{
  "num_hidden_layers": 14,
  "num_key_value_heads": 8,
  "intermediate_size": 704,
  "vocab_size": 4096,
  "norm": "rmsnorm",
  "norm_place": "pre",
  "positions": "rope",
  "qk_norm": true,
  "extras": ["some layers without attention", "local attention windows", "a smear gate", "an embedding shortcut", "skips across layers", "capped logits"],
  "init_std_down": 0.0494,
  "max_grad_norm": 0.5,
  "batch_tokens": 32768,
  "max_seq_len": 384,
  "dataset": "wikipedia_en"
}
Each number is 128 + 32 x the weight over its row's rms, rounded and kept within 0 to 255. Layers, rows and columns count from 0. The size above them is the row's rms in percent of the matrix's.

# layer 11 MLP gate, 704x256, rms 0.0484, rows 416-520, columns 128-191
size [100  98 102 107  99 114  91  99 100 102 105 102  99 101 104  97  90 101  99 102 102 100 102  98  95  94  99  98 101  92  96 104 103  93  99 105  99 102  95 157 102  99  97  96 107 107 100  98  95  95 108 100 105 100  98  96  81  99 104 102  95 103  98 103 102  96 102 100 100 101 104  91  99 106 103 106 101 103  99  96  96  94 101 100  99  97  95  90 102  99 105  99 100 102  97 100  99  99 108 102 100 101  96 104 101]
[[154 167  73 188 122 152 150 115 126 150 174 114  90 179 126 167 110 129 147 142 109 114 127 199 163 149 104 112 185 155 138 117 115 135 144 140 121  84 126  70 164 153  84 127 104 100 145 109  98 152 108 144 105  79  91 102 135 155  80 105 119 108  71 160]
 [196 118  78 141 190 168 117 111  91 110 134 119 115 188 122  97 135  98  89 124 134 100 172  93  82 153 132 156 127 160 134 124  72 109 145 125 159 143 159 147 164 177  84 129 185 150 147  87 172 146 152  81 149 183 168 156 133  60 165 136 107 122  99  97]
 [ 99 112 111 156 120  70 152 155  85 169 159 155  91 149 136 139 143 134 157 146 139 119 129 149 108 104 113 140 123 184 128 124 110  89 134 117 174 174 141 180 137 104 164 204  37 122 128 184  63 124 164 140 139 111 126 169 151 109 124 166 121  91 124 147]
 [ 81 127 186  98 132 145 164 163 193  91 151 144 157  80 131 138 189 165 155 155  93 113 159 108 103  85 148 120  82 103 132  55  69 159  90 116 117 100 151 155  91 133 160 143 150 151 135 128  35 108 133 130 119  67 160  76 117 148  89  76 133 132 127 113]
 [172 126 129 103 110 105 101 175 206 120 143  99 131  57 136  78 122 131 124  97 107  68 106 149  83 145 193 149  98 162 104 189 163 110  82 107 160 155 167 113 106 111 106 177 143 133 140 142 171  63 147  82 157 140 136 152 115 148 124 122 137 151 147 118]
 [141 177 142 110  80 115 130 124 176 178 167 132 120  63 154 153  96  93 193  83 127 100 168 124 113 154 117 150 109 128 129 150  75 154 114 112 182 125 127  54 111 168 101 106  78 106  68 112 121  59 160 139 140 115 179  63 166  98 201 118 164 176 101 100]
 [123 168 144 148 163 163 190 145 187  97 150  90 117 123 114 162  83 115  90 108 134 131 153 126 167 124 148 124 159 178 134  67 154 142 190 103 124 152 175 147 132 137 131 105 101 142 126  64 123 139 179 157 124 104 105 141 124 129 141  65  88  49  39 127]
 [173 138  96 148  60 158  93 166 161 240  89  87  94 151 133 161 114 166 143  79 121  93  77 130 135 110 165 125 105 133  85 159 161 114 139 106  99 163 126  83 154 122 132 107 197 114  63 142 101 152 131 158 158 127 111 125 161 114 133 137  86 109 108  99]
 [104 113 149 189  76 166 132 115  89  82 102 143 142 173  90  44 102 159 112 144 167  93 114 132 155 121 146 153 112 167  89 128 128 160 153 127 104 125  93  62 120 121 139 128  78 114 134 178 138 210 133 153 100 138 132 115 147 112 117 126 146 100 142 154]
 [ 85 132 169  68 203 114 126 100 116 176  81 163 102 133 116 137 167 122 104 113 150 118  46 102 120  95 134 139 123 169 134 156 118 142 180 117 105 105 186 106 142 168 128 106  48  84 171  76 101 137 136 131 145 113  96  54 121 158 111 114  62 150  96 144]
 [145 152 139 101 122  74 108  89 177  62 126 160 122 169 151  74 179 141  70 131 139  51 152  85 156 102  80 159 121 108 140  99 113 162  95 136  88 167 186 156 123 184 129 162 131 145 125 105 105 190 114 100 182 141 204  98 108 136 193 150 161 142 146 117]
 [176 108 134 105  70  97 107 115 160 113 115 105 140 145 134 144 101 101 131 164 131 164 107 167 193 144 145 111  99 125 118 140  91 135 135  94 203 175 106 112 113 161  87 181 138 101 187 173  83 159 172 149 102 148 146 152 121  82 132 106 141 126 147 142]
 [162 154 122 102 128 154 148 150 155 126 165 127 142 121 118 198  70 153 205 171 118 102 165 132 174 166 161  96 113  88 129 138 100 124 174 124 156 108 175 173 112 123 169 113  88 199 137 164  76  83 136 159 172 147 177 124 119 100 129 137 165 138 136  89]
 [154 154 175 148 155 174 118  65 149  85  82 135 142 146 175 108 107 172  86 145 156 154 166 152 160 138 125 101  72 157 184 139 187 159  73 142 114 131  47 133 109 101 105 151 135 133 179 160  60 132 104 123 142 154 149  99  87 129 159 135 120 146 112 140]
 [129  98 181 106 152 177  76 113 132 130  54 153 113 117 183 124  48 117 120 182 144 114 173 105 193 186 126 141 130 116 151 116  96 156 189  98 149 148 123 136  86  99 122 110  85 163 185 123 120 134  54 156 131 140 144 190 131 170 149 142 139 130  73 125]
 [137 127 171  60 128 140  42  97  98 114 119 184 126 155 125 108  96 139 118 165 110 152 150 132 141 169 104 110 172  78 146 186  55  94  87 155 114 149 126 115 173 177  91  99  94  88 129 178 127 120 144 168 134 116 127 119 102 129 147 117 143  82 133 178]
 [ 98 133  79 103 150 157  45 113  62 170 136 100  87 143 123 149 145 161 146 166 124 141 202  84 135 137  87 100 106 100 134 121 145 119 127  74 217 197 100 153 129  77  85 132 163 117 142 136 122 167 126  99 130 189 145  87 134 112  68 170  86 143 140 125]
 [121 156 163  86 175 134  86 131 131 151 124  82 125  72 144 120 138 104 174  78 121 103  95 103  47 108  87 117 100 163 170  85 135 156 218  91 115 110 135 122 110 148 153 116 171 147 121 109 167 142 112 126 124 102 111 197 142  96  70  84 137 169 167 150]
 [107 109 141  82  80 137 171 136 181 136 130 156 123 115 161 137 133  91  92  77  87  97 138 173 164 120 149 119  94 126 114 124 108 137  98 172 108 200  94 141 109 110 105 136 217  67 132 156  96  92 158 148 188 106 118 127 133 118 150  64 140 106 130 105]
 [ 94 123 177 144 136 130  81 123 137 125 110  73 160 155 123 146 108 123 165 138 109  79 126 138 149  90  84  99 104 124 177  85 134 113  99  65 156 151 132 114 109 115 151 132 143  92 122 110  82  50 116  71 174  69 144 143 126 127  53 105 100 152  81  80]
 [143 171 124 247 129 125 130 152  78 166 135 119 130 168 113  99 146  93  72 116 117 193  72 172 153 105 109 141 147 141  77  82 144 109  96 125 133  66 196 133 143 149 103 150 125 110 201 177 142 103 145 123 128 130 129 128 128 126 110 139 118 103 217  80]
 [141 114 163 161 123  79 147 103 100 159 112 154 246 136 106 154  99 111 136 103 119 137  47  39 125 117 192 137 149 155 143 137 108 149 164  66 108 135 122 141 112 100 127 149 158 117 121 138 107 170 155 109 130 100 134 167 108  88 189 161  82 145 119 161]
 [122 110 104  76 132 151 178 146 128 139 116  97  98 120 123 145 126 107  71 128 161 136 146 107 124 159 114 164 177 164 119 172 106 141 107 123 104 100 122 157 114  97 184 126  90  84 144  93  41 126 161 113 178 130 137 143 105 147 110  83 146  73 125 114]
 [117 131 110 183 154 134  84 173 163  97 144 103 169 120 134 186 144 105 148 110 150 125 187 147 148 104  90 106 187 149 162  79 171  90 166 141 172 101 130 129 111 108 163 109 150 132 129 173 108 168 157  76 125 169 102 162 165 114  71 158 120  95  89 133]
 [124 149 162 139 140 134 119  89 191 128 171  69 134 167 151 130 111 110 139  72  94  93 100  97 113 152 157  83 150 127  97 116 127 165 143 141  86 110 128  99 141 123  80 159 192 130 104 135 101  90 128 126 175 123 144 116 157 167  99  93 170 132 126 131]
 [ 86 122 116 174  67 126 137 114  94 163 151 150 159 148 172 105  89 124 139 163 178 123 126 173 124 182 108  63 100 169 124 139 167  89 116  73 141 116 129 101 194 133 125  96  88  91 204 101 149 151 101 129  94  63 129  66 159 163 117 166 173 116 150  99]
 [151 135 135 153 124 110 134  89  96 119 153 171 152 124 161 151  99 104  84 106  93 122 124 103 113 174 133 104 105 103 106 116 121 199 180 121 123 132 170 119 109 169 135  75 152 166 155 108 131  84 100 142 185 101  92 143 197 145 148 124 119  94 112 125]
 [161  65 116  80 182  81 175 105  69 148 144 179 134 134 164 108 135 128 110  90 150 173  90 168 119 141 167 148 163 184 111 182 139 127 141 156 118 115  99 126 162  79 109 107 136  78 111 121 226 178 104 154 119 142 102 142  94  57 134 136 162 172 120  85]
 [111 113 139  72 118 100 164 140  88 146 173 110  88 147 157 121  90 150 149 181 108 117 144 130  98 135 114 121 103 132 150 116 126 113 117 175 139 113 155 106 119 153  48 141  70  62 152 128 137 182 126 196 107 163 112 113 102  78 155 165 128 167 158 111]
 [107 126 162 146  89 141 168 123  75  87 119 141 136  57  92 137 144  78 160 128 135 107 172 115 140 141 151 147 160 148 117 156 118 101  79 150 186 111 130 114 147 155  94 119  85 144 125 119  96  77 104 109 201 183 133 142  92 114 103  92 107 147 145 157]
 [135 127 118 127 123 106 196 131 111 129 159 132  96 123 178  83 171 141 102 117  82 158 126 132 117 182 176 102 200 120 125 141 162 157  98 165 114 103 206 142 121 142 150 170 167 104  86 165 118 162 128  84 155  95 104 157  60 111 145 129 114  70 130 110]
 [138 138 120 159 156 126 160 147 144 153 129 127 124 161 112 145 133 140 130  62 111 116 106 123 115 100  47  72  83  89 156 193 147 171 197 166 150  75 179 149  30 144  72 128 150 169 101 111 144 142 143 122 131 192 130 151  98 112  71 118 112 162 130 112]
 [169  93 161  96 181 148 162 123 130 155 153 164 213 137 195 131  91 180 134 168 144  89  74  90  81 134 107 142 128 110 153 147 142 125 154 153 129 124  76 139 143 142 107 145 131 162 179  93 159 103  83 129 106 142 128  78 133 122 128 134 121 155 121 103]
 [152 115 157 127 120 165 116 118 122 112 116 134 137 132 176 129 150 168 122  75 119 193 122 154  94 145 133 123 145 203 138 182 148 103 119 116 134 115  99 163 108 147 152 170 104  98  91 153 128 109 116 141 151 102  90 100 110 128  82  85 168 156 117  74]
 [ 99 173 112 119 153 122  77 129 156 112 139  80 116  46 145 124 121  83 110 103 112 142 162 136  58 179 136 166 106 132 119 154 163 116 126 133 173  89  64  73 108  80 136 141  72 106 150 123  88 113 141 170 141 103 135 144 100  91  84 101 100 126  98 156]
 [140 126 156 128 150 102 137 119 175 157 102 123 138 140 135  70  95 160 147 185 134 110 146  77 109 135 124 135 129 122 116  68 173 107 149 108 161 154 153 108 111 146 167 120 115 145 109 151 133 129 157 107  80 136 119 109 161  89 138 173 123 105 164 145]
 [ 81  99  93 162 114  98  94 101  60 145 105 116 133 113 132 112 135 143  39 160 127 103 139 175 116  91 155 224  76 107 102 100 123 174 108  75 127 130  94 204 177 124 145 175 124 134 108 138 122 173 104 112 150  71  80 179 135 165 177 135 130 140 123 148]
 [155 124  98 112 137 103 122 133 142 126 188 119 160 163 161 145 113 176 147  97 143 110 186 161 164 135  65 182 165 137 106 102 132 134 128 167 156 132 163 144 160 115 100 111  89  97  97 108  90 109 118 146 152 127  54 112 131 110 101  97 149  82 127 120]
 [119 109 139  79 149 111 129 183 119 124 103 117  95 137 132 100 132 152 128 166 109  89 188 185 123  99 179 168  66 126 111 170 110 158 132 100  95 137  69 146 156 138 114 125 158 101 132 101 175 125  97 135 129 158 255 182 124  74  86 141 166 178 128 103]
 [143 166  86 107 124 125 139 135 179 115 142 147 100 138 103 152 136 134 188 151  95 132 102  90 126 170 137 134 129 149 181  75 156 107 116 107 142 161 175 135  76  69 130 164 126  89 124  91 140 141  90 113 102 156 114 107 162  86 132 153 157  49  97 102]
 [108 150 168 105 131 103 100 173 150 147 152 134 138 152 152 119 177 106 135 118 113 188 119 138 108 138 112 180 177 136 119 152 221 140 172  76 138 145  90 132  58 138 169 105  77  93 131 168  93 115 105 149 105  91 141  59 105 162 129 140 140 109 107 150]
 [122  88 138 174 180 125  92 175  69 124 119 133 120  77 161 166 193 173 170 153 158 158 149 138  88 165 160 171  85 138 110 131  91 130 110 147 158 133  67 127 102 154 134 104 178 150 180 156 147 147 162 155 179 148 163 101 156 114 101 114 167 124 177 155]
 [ 76 123  85 148 144 136  78  84 105 110  76 124 117 127 121 102 144 137 149 167  72 171 149 168 158 169 100 126  95 128 188  89 101 121 122 101 118  92 159 111 185 146 152 114 135 146 135 163 126 133 114 180 131 143 128 172 128  95 117 153 109 132 128  95]
 [122 117 172 130 140 137 119  98  57 121 103 157  99 137 190 103 125 122  48  97 126 148 135 157 124 140  79 147 133 147 172 107  95 117 115 111 108 136 171 130 142 111 145  81 138 118 151 139 147 120 174 184  61  74 123  87 142 130  61 105 154 131 108  72]
 [171 149 139 161  53 144 109  93 136 141  71  68  88 145 160 129 123 131 201 115  83  99 138 102 113 152 175 116  87 148  75 165 161 132 144 172 149 142 115 120 114 139 131  50 164 141 144 206 167 125 159 120 142 109  76 135 141 157 174  93 111 132  82 145]
 [182 158  79 122 125 173 140  73 131 132 103  80 159 130 188 164  99 118 182 100 132 114 165 151 146 155  86 174 177 161 121 162 119 162 150 172  98  99 182 150 117 100 123 107 138 103 144 156 195 140 134 110 114 111 144 113 120 133 103 121  62 160 154 101]
 [ 98 168 150 131 104 189 135 132 170 138  76 124  96 114 176 107  73  99 142  96 122  97  92 107 165 182 124 152 141 132 134 194 160 177 206 171 149 120 110 133  99 177 108 121 111 116 132 100 153  86 147 111  92 202 172 120 112  98 131 111 145 151 116 159]
 [108 109 150 149  91 115 123 100 126  80  98  93 142  73  93 104 166  74 108 112 139 127 180  76 192  76 131 144  89 129  94 146  97  88 132 158 158 115 197  94 148  96  95 107 143 177 143 131 170 137  91 145 136 109  79 105 133 155 112  71 148 142 186 135]
 [153 130  87 150  71 234 127 170  84 146 115 151 136 133 194 223 111 151 103 108 122 170 122 129 117 142 116  89 106 133 124 112 134 185 154  79 198 156 126 103 134 158 182 126 128 127 152 114 115 207 162  97 158  97 178 155 166  67 171 168 139 104 122 128]
 [176 113 122  75 136 129 115 140  72 106 108 126 125 131 180 131  89 157 116 147  81 156  72  88 168 168 133 127 101 174 123 118 152 129  63 133 195 102 185 124 142 211 134 124 107 169 138 155 192 108 147  95 174 115 108  91 129 158  81 145 161 118 120 148]
 [109 110 165 101 124  76  57 100 135 113 135 111  82 134 188 186 100 175 136 170 134  84 166 135 130  21 165 120 134 126 144 140 131  95 155 145  95 145 170 118 138 139 132 126 116 144 146 114 113 121 158 115 126 151 133 208 139 122 135 142 117 100 121 135]
 [112 147 158 124 168  91  96 152  89  93 111  84  96 166 106 124 150 154 103  85 142 199 142 127  98 162  87 149 147 197 149 110 175 189  81 130 141 169 156 159  88 150 139 128  99  89 110 128 186 130 162 153 161 115 155 131 131 106 143 174 144 170 121 149]
 [217 157  97 152 121 132 155 160 148 112 124 150 129  82 140 149 114 119 134 122 193  92 111 121 158 154 160 165 139 154 146 141 104 130 155  79 121 152 124 149 146  46 119 124 163 125 110 141 177 174 123 124 106 181  97 124 105 148  78  96  66 123 182  96]
 [134 138 161 109 123 162 150 147 173  91 100 118 172 149 148 109  97 141 101 131 154 121 109 144 141 201 135 114 200 156 118 133 156 129 147 171 150 154 162  83 152 143  97 102 133 145  65 102 160 119 193 104  61 137 192 174 156 153 123  83 111 188 117 101]
 [129 119 139 120 178 151 177 116 224 138 169  71 127 101 103 179 136  73 101 138 107 161 116 118 173 176  80 127 134 142 116 162 119  62 131 140 136 101 133 142 147 204  73 149 155 178  96 138  31 105 111 154 125 123 128 113 150 144 112 110 147 112  80  68]
 [156 126  98 134 140 174 145 167  98 116 207 147 135 118 176 182 185 105 114 120 136 144 116 172 159  92 147 149 176 118 156 179  99 128 159 110  97 118 127 119 118 160 117 192 122 155 129 169 161  90 157 200 143  81  92 140 141 149  66 169 154 171 138 129]
 [131 155 117 183 143  89 144 119 160 125 134 108 155 112  49 133 156 130 117 160  98 100 110 147 106 118 142 138 194 144  94 100 137 192 156 124  96 131 170 138 185 128  13  96  74  64 136 151 147 143 111 131 107 124 149 168 137 151 130  93 137 125  40 101]
 [181 133 104 175 127  86 108 132 156 152 117 114 120 131 135 125 114 114 140 129 123 164 124 208 135 110  72 131  82 123 124  81 190 199 136  88  69  81  74 144 169 127 149 136 156 114 100 142 132 111 123  91 132 104 167  93 143  94  91  84 139 155 151 132]
 [124 118 101 109 178  70  92 134  66  83 104 169 171 128 141 153 128 129 143 133 140 130 114  49 109 120 132 149 136 157 180  92 186  78 139 127 194  95  97 120 173 132 113 123 169 119  84 159  95  99  99 140 110  94 136 159 109 157 156 119 116 149 151  87]
 [135 157 125  78 127 131 161 110 133 174 200 124 123 111 128 118 128 137 104 154 111 130 156 198 116 153 200 162 151  67 121 148 104  97 147 187 156 101  88 107 156 111 136  99  81  63 130  95 113 133 161 101 172 157  79 107 121 148 130 138 122 168 105 117]
 [124 132 121 141 125  90 132 125 185 119 131 181 114 145 182 127 144 158 133 103 143 135 149 137 215 149 120 107 142 127 146 109 131 117 134 166 132 115 141 103 134 122 140 142 142 151 119  97 132 152  99 121 137  68 120 135 130 132 163 194 163 171 130  95]
 [ 81 107 157  87 147 123  93  93 166 169 155 149 141 193  80 128 117 123 152 157 131 132 126 157 126 152 114 113 151 137  60 128 109 205 175 134 167 111 140  92 161 130 137 132 154 116  77 159 158 122 152  75 105 134 130 178 129  89 115 192 111  91  74 159]
 [188 192 163 175 147 156 144 138  88 162 120 101 141 116 150 153 133 119 115  94  93 121 173 171 107 154  68 160 124 129 108  95  98 151 119 159 139  89 111 114 131 135 132 174 161  74  99 123 142  97  68 130 122 100 102  70 115 189 110 167 133 160 126 107]
 [116  63 131 177 149 149 106 105 109  66 139 111 172  86 171 177 127 115 144 135 130 158 164 168 174 143 158 160 109 114  87 133 101 152 125 105 145  42 118 100  93 112 125 151 129 159  91 149 123 146 100 143 158 134 131  93 159 119 130 141 154  66  92 184]
 [ 75 141 125 194 104 119 154 118 121 164 121 180 121 154 164 144 139 115  80 130 122 136 156 128  90 110 166 148 160 139 159 104 151  83 100 101 149 145  98  81 112 139 122 148 102 120 149 175 147 130  85 163 158 168 118 213 140  32 132 143 145 146 173 157]
 [131 109 146 171 177 152 105  53 197 164 143 118  61 148 166 136  85 243 107 140 139 137  57 135 124 137 147 129 139 156 108 160 138 148 204 153 102  71 136 133 110 129 121 120 161 182 116 117 128 215 130 131 162 165 145 148 124  95 140 112 193 103 147 120]
 [111  94  90 152  98 132  89 125 128 153 134 143 158 175 133 132 125 128 113 145 125 138 174 141 131 183 112 131 115 140 163 124  84 122 120  78  89 143 130 118 104 104 152 121 195 142  95 228 154 131 115 157  87 163 215 153 140 116 136 116 125 133 100  84]
 [129 125 226  93 161 128 205  90  87 162 125 194 150 135 112 138 119 158 179  86  80 112  93 143 118 150 153 150 105 109 107 134 168 174 150 110 108 104  93 112 108 200 119 118 166 101 150 181 104  91 153 132  87 148 138 150 201 147 163 116 101  73 167 173]
 [122 106 168  96 173 109 113  93  69 129 147 109 128 142 147 140 151 115  82  93  91 116 115 171 117 119  82 166  86 162 186 140 147 133  73 155 176 127 119 106 163  99 117 201 123  90 122 117 114  54  53 145 169 132  77 149 120 131  85 147 123 160 107 161]
 [171  80 139 156 146  98  81 137 152  90 119 148 121 156 185 148 163 157 121 155 125  92 144  50  95  51 140 184 132 105 124 143 156 147 132 127  75 100 171 122 114 130 127 161 116 144 137 147 161 138 134 121 125  71 145  62 131 179 187 190 137 123 119 133]
 [132 100 157 126 180  83 122  93 149  67 165 138 163 119 170 140 190 101 115 143 129 154 176 141 125 107 128 144 149 111 164 127 165 128 142 164 104 168  74 129 114 141 167 152 157 173 154 171 129  95 133 110 111  72 133 135 127 130 143  89 104 133 120  90]
 [155  89 130 117  99 152 124 143 151  87 126  97 139 173 208 158 107 150 135 141 149 197 187 103 146 141 124 153 149 112 171 120  94  88 180  92 118 105 127 150 116  85 174 132 111 138 150 131 124 145 145 170 155  87  88 116 161 136 122 152 153 103 161 164]
 [154 118 125 106 186 120 164 127 154 147  73 111 131 103 109 152  61  92 126 167  72 118 138 174 187  73  92 206 136 199 130 121  76 118 163 156 125 141  97 135 147 131 144 152 115  77 134  96 147 187 103 140 142 115 193 170 177 141 124  75 161 132 143 125]
 [149 115 134 112 105  78 137  94 182 157  72  68 101 145 162  95 142  97 109 107 128 179  95  77 107 165 154 157 163 127  97 169 125 141 147 144 150 121  97 116 125 170 160 156 158 103  60  84 118  97 145  82 144 212 108 126 100  71 170 132  66 149 144 134]
 [127 149 142 160 118 172 114  97 151 253 137 143  93 126 111 177 117 154  80 135 105  92 116 122  77 163 102 171 185 123 133  84 100 127 115 128 143  96 128 125 126  79 138 145 140 102 165  97 116  82 112 100 113 145 121 136 104 116 145 139 125 136 173 129]
 [169 158 136 163 105 141 119 141 141 143 115 165 105  82 204 149 141 135 156 178 131 118 148 117 176 142 118 164  79 147 145 159 139 115 118 100 160 101 106 125  75 114  92 115 114 105  99 113  87  91 128  97 152 120 122 135 174  80 115 105  94 150 116 153]
 [135 121  95 152 145 141 172 134 155 127 153 158 153 151 161 121 113  92  90 160  99  68  93 121  82 146 181 156  93 102 147 145 151 131  81 118 107 128 180 143 163 172 164  90 143 113 123 127 146 162 139 188  95  86 134 156  76  67 145 132  97 123 104 128]
 [164 165 120 164  56 128 129 129 126 139 116 131  94 139 165 144 137 123 119 136  87  80 129 164 132 152 140 108 166  81 129 123 189  45 145 144 116 180 123 165  68 119  83 141 106 135 155 183 119 165  70 122 105  91  68 146 190  92 106 163 107 141  58 131]
 [159 132 140 129 133 221 141 170 143 128 188  77 117 169 133 128  63 126 152 157  75  77  97 104 155 126 138 119 131 119 134 111 116 126 118 166  97 121 138 149 170 171 170 105 112 158 116  90 145 149 149 143 112 132  93 159 129 142 143 109 107 173  78 133]
 [ 90  84 127 112 192 126  53 141 168 137  96 151 137 141 147  99 131 129 157 176 113 152 105 131 137 146 113  84  98 127 176 111 172 122  80 182  93 143 152  96 203 118 131 103 127 126 191 129 135 143 161 134  83 169 108 137 138  98 104 112 105  35 139 167]
 [155 166 140 127  94 183 147 158 143  92 149 167  97 160 144 116 142 174 155  94 137 169 150  93 149 138 103 153 131 142 101 136  90 146 151 142  86 121 114  78 124  80 107 166 183 129 119 162 104  92 138 134 164 114  80 145 158 165 177 163 189 141 101 163]
 [ 96 144 136  85 147 166  52 148 165 108 161 167 156 132  75 170 134 123 115 122 134  75  84 120 162 173  83 162  77  73 153 151 169 106 157 125 151 189  92 116 103  63 129 151 131 125 195 123 132 144  99 135 126 136 170 196 135  93 173 122 175 101  87 198]
 [132 105 130 132 194 119  55 126 126 153 159  85 169 151  97 152 196 164 129 173 144 142 150 118 120 151 121 123 171 187 105 116 114  98 139 196 120 132 143  91  42 150 117 118 135  70 121 140  68 153 163 147 186 111 119 118  67 143 118 150  60 178 112 103]
 [ 86 119 126 139 134 136 135 140 128 136 139  90  81 153 148 173 132 128 117 164 102 113 126 154  78 175 114 114 159 157 111  87 120 113 130  90 103 109 126 117 165 146 137 159 128 165 175 104 206 132  61 123 156 155 124  96 184  82 127 107 103 136 156 102]
 [123 113 109 150 116  69 149 140 124 118 133 134 134  82 139 140  97 183 138  96 173 129 124 111  94 150  87  93 117 175 172 117 133 120  94 121 159  64  88  79  91 120 159  63 134 159 162 169 152 139  82 121 102 169 101 109 129 167 110 117 142 159 140 153]
 [107 101 109  60 126 119  85 183 117  96  89 122 183  64 167 129 124  97 134 143 184 110 123  86 101  90 119  99 152  89 154 164 134 100 135 123  90  99 117 157 223 146 128  96 110  96  83 137 220 156 118 143 153 146 125  53 162 116 190  99 133 172 145  65]
 [ 72 121 150 113 172 138  87 138 146 105 175 157 113 107 138 152 170 170 143 160 107 195 119 170 140  93 173 155 143  94 194 120 119 142 105  78 128 118  85 138 119 172 138 183 135  61 113 183 167 121  74 174 148  81 160 143 136 111 149 187 127 160 130 155]
 [108 126 104 132 136  50 110 161 172 146 144 121  90 100 121 159 164 120  74  84 120 124 189 110 141 116 107 189 166  61 104 134 111 121 139 121 112 124 111 144 155  60 173 151 144  94 187 120 132 147 142 102 121 102 150 119  97 109 119 142 108 107 110 135]
 [127 125 201  96 108 185 125  87  86 101 103  76 138 174 151 166 131 149 131 112  68 159  68 167 139 161 123 163  93 120 147 113 112  69 147  77 218  85 126 134  72 117 136 128 137 113 123 107 160 162 121  86 160  78 112 147  93 131  79 155  94 146  75 163]
 [142  23 192 154 131 118  77 148 182 170 149 102 135 112 111 160 128 157 149 135 111 105 116 103 111 195 137 102 129 119 125 148 131  97 184  99  90 110  56 125 108 124 154 188 107 169 122 139 122 106 128 138  97 156 100 136 174 160 113 165 151 112 158 168]
 [122  74 117 117 133 126 147 182 150 126  72 178 139  67 186  64 128 112 122 100 129 143 165 176  64 155 111  96 208 125 135  58 135  95 124 128 149 161 165 159 126 164 139 124 201 162 106 161 172 189 176 129  78 160 124  69 128 159 127 141  85 181 164  65]
 [ 92 121  81 141 143 180 159 145 123 111 142 142 179 103 125 140 142 151 149 135 189 164 167 131 115 178 108 109 144 172 149  90 128 181 167 123 109 114 135 119 104  75 115 110  64 149 136  77 118 146 162 138 192 103 167 134 111 160 178 192 147  69 129 152]
 [144 112  29 108 148  99 202 151 142 110 124 155 177  94 205 107  97  86 143 107  83 135 121 133 116 141 164 130 162 143 143 153 156 117 168  64 108 152 118 120 135  73 167 111  96 109 165 110 103 148 139 156 124 108 121 145 109  97 137  73 155 111 178 122]
 [117  80 129 160 133  89 155 117 117 167  71 132 176 137 146 105  96  87 123 224 146 118 138 168 125 116 185 121 179 131 159  98  91 125  90 128 128 151 140 158  71 189 123 144 114 135 103 120 152 127 111 149 126 156 137 105 150 134 138 158  96 109 144 135]
 [148 103 138 109 130 116  45  96  96 128  91 129 129 141 158 101  94  97 146 176 130 167 141  92 178 132 118  97  83 104 108 139 161 122 128 137 124  93 115 133 106 110  94 136 146  85  94 171 121 167 106 102 110 179 181 100 168 150 150 140  83 148  86 118]
 [ 85 140 152 132 157  97 127 144 124 166  64  91 132 105 178 114 102 104 158 127 143  99 228  43 147 106 143 128 170 102 135 109  69 144 138 138 112 154 168 109 147  57 102 107  93 148 108 150  82 150 154 102 127 105 125 166 139 160 167  93 150 147 131 128]
 [151 136 149  56 112 109  81  98 149 185 148  78 171 131  80 133 171 144  75 118  84 192 128 100 163 105 133  76  61 135 123 111 111 140  77  59 126 164 189 129 147 109 154 157 117 129 133 123 160 125 132 131  71  67 106 172  96 153  76 124 114 149 129 106]
 [115  76  73 123 117 135 109 184 119 181 146 123 142 140 160 154  82 152  91 147 159 155 154 104 154 118 110 124 144  99 147 161  94  61  93 110 112 109 147 144 162 151 128 106 207  83  63 109 152  72  69 143 125 158 127 117 140  82 137 106 145 128 136 135]
 [166 152 108 170 192 109 103 137  99 159 175 131 163  46 133 100 130 109 146 167 139 118 100 133 155 121 134 130 212 204 196 170 107 127  94 109 153 128 167 166 106  78 100 175 116 118 111 137 142 126 137 160 137 168 113 131 108 121 124 119 159 111  88 134]
 [124 116 128  90 155 118  87 134 132 154  62 132 100 112 149 160 137  91 146  92  92  90  83 126 148 100  72 113 165 103 130 112 139 173 131  93 166 129 146  82 164 185 133 101  78 115 133  85 114 113 104 132 170 179 170 123 142 127  66 126 160 110 132 164]
 [165 160  88  77 118 151 103 126 124 140 143 143  76  98 147 167 129 145 111 145 170 134 144  77 204 172  79 120  98 131 163 109 129 117 113  78 135 166 164 150 162 150 155 130 132 159 141 114 129 133 101 125 155 138 120 164 123 151 121 161 108 102 158 144]
 [115 142 157 146  15  52 172 161 162  89 153 130  95 136 134 114 122 146  80 129 170 103 204 162 100 152 133  87  74 162 136 138 162  99 138 127 153 124 153 113 145 144 190 122 142 117 100 160 115 111 161  66  75 162 142 138 125 138  86 170 147 124 140 122]
 [111  98 155 149 105 112 107 131 112 108 174 127 111 131 150 131 156 130 115 162 116 109  58  74 143 156 144 154 111  57 146 154 181 175 103 149 116 118 166 167 114 168 149 121  99 114 150  92 129 182 110  71 120  69 187 136  92  91 102 119  78  68  97 179]
 [ 53 126  95 129 124 117  75 106 106 141 137 150  85 146 150 167  93 129 131  77 162 161 156 103 112 130  74 142 112 123 143 106 111 108 184 109 152 129 137 140 150 180 135 154 111  82 104 108 134 116 108  99  69 125 126 158 112 166  76 112 113  71 127 141]
 [164  92 164 129 110 149 116  94  91 143 151 157 154 164 170 193 109  76 179 180  88 139 146 104 132 100 133 118  80 112 121 188 108 151 146 170 114 124 156 112 187 155 120 114 120 111 114 143 128 116 104 169 153 133 152 122 135 133  93 173  87 144 103 140]]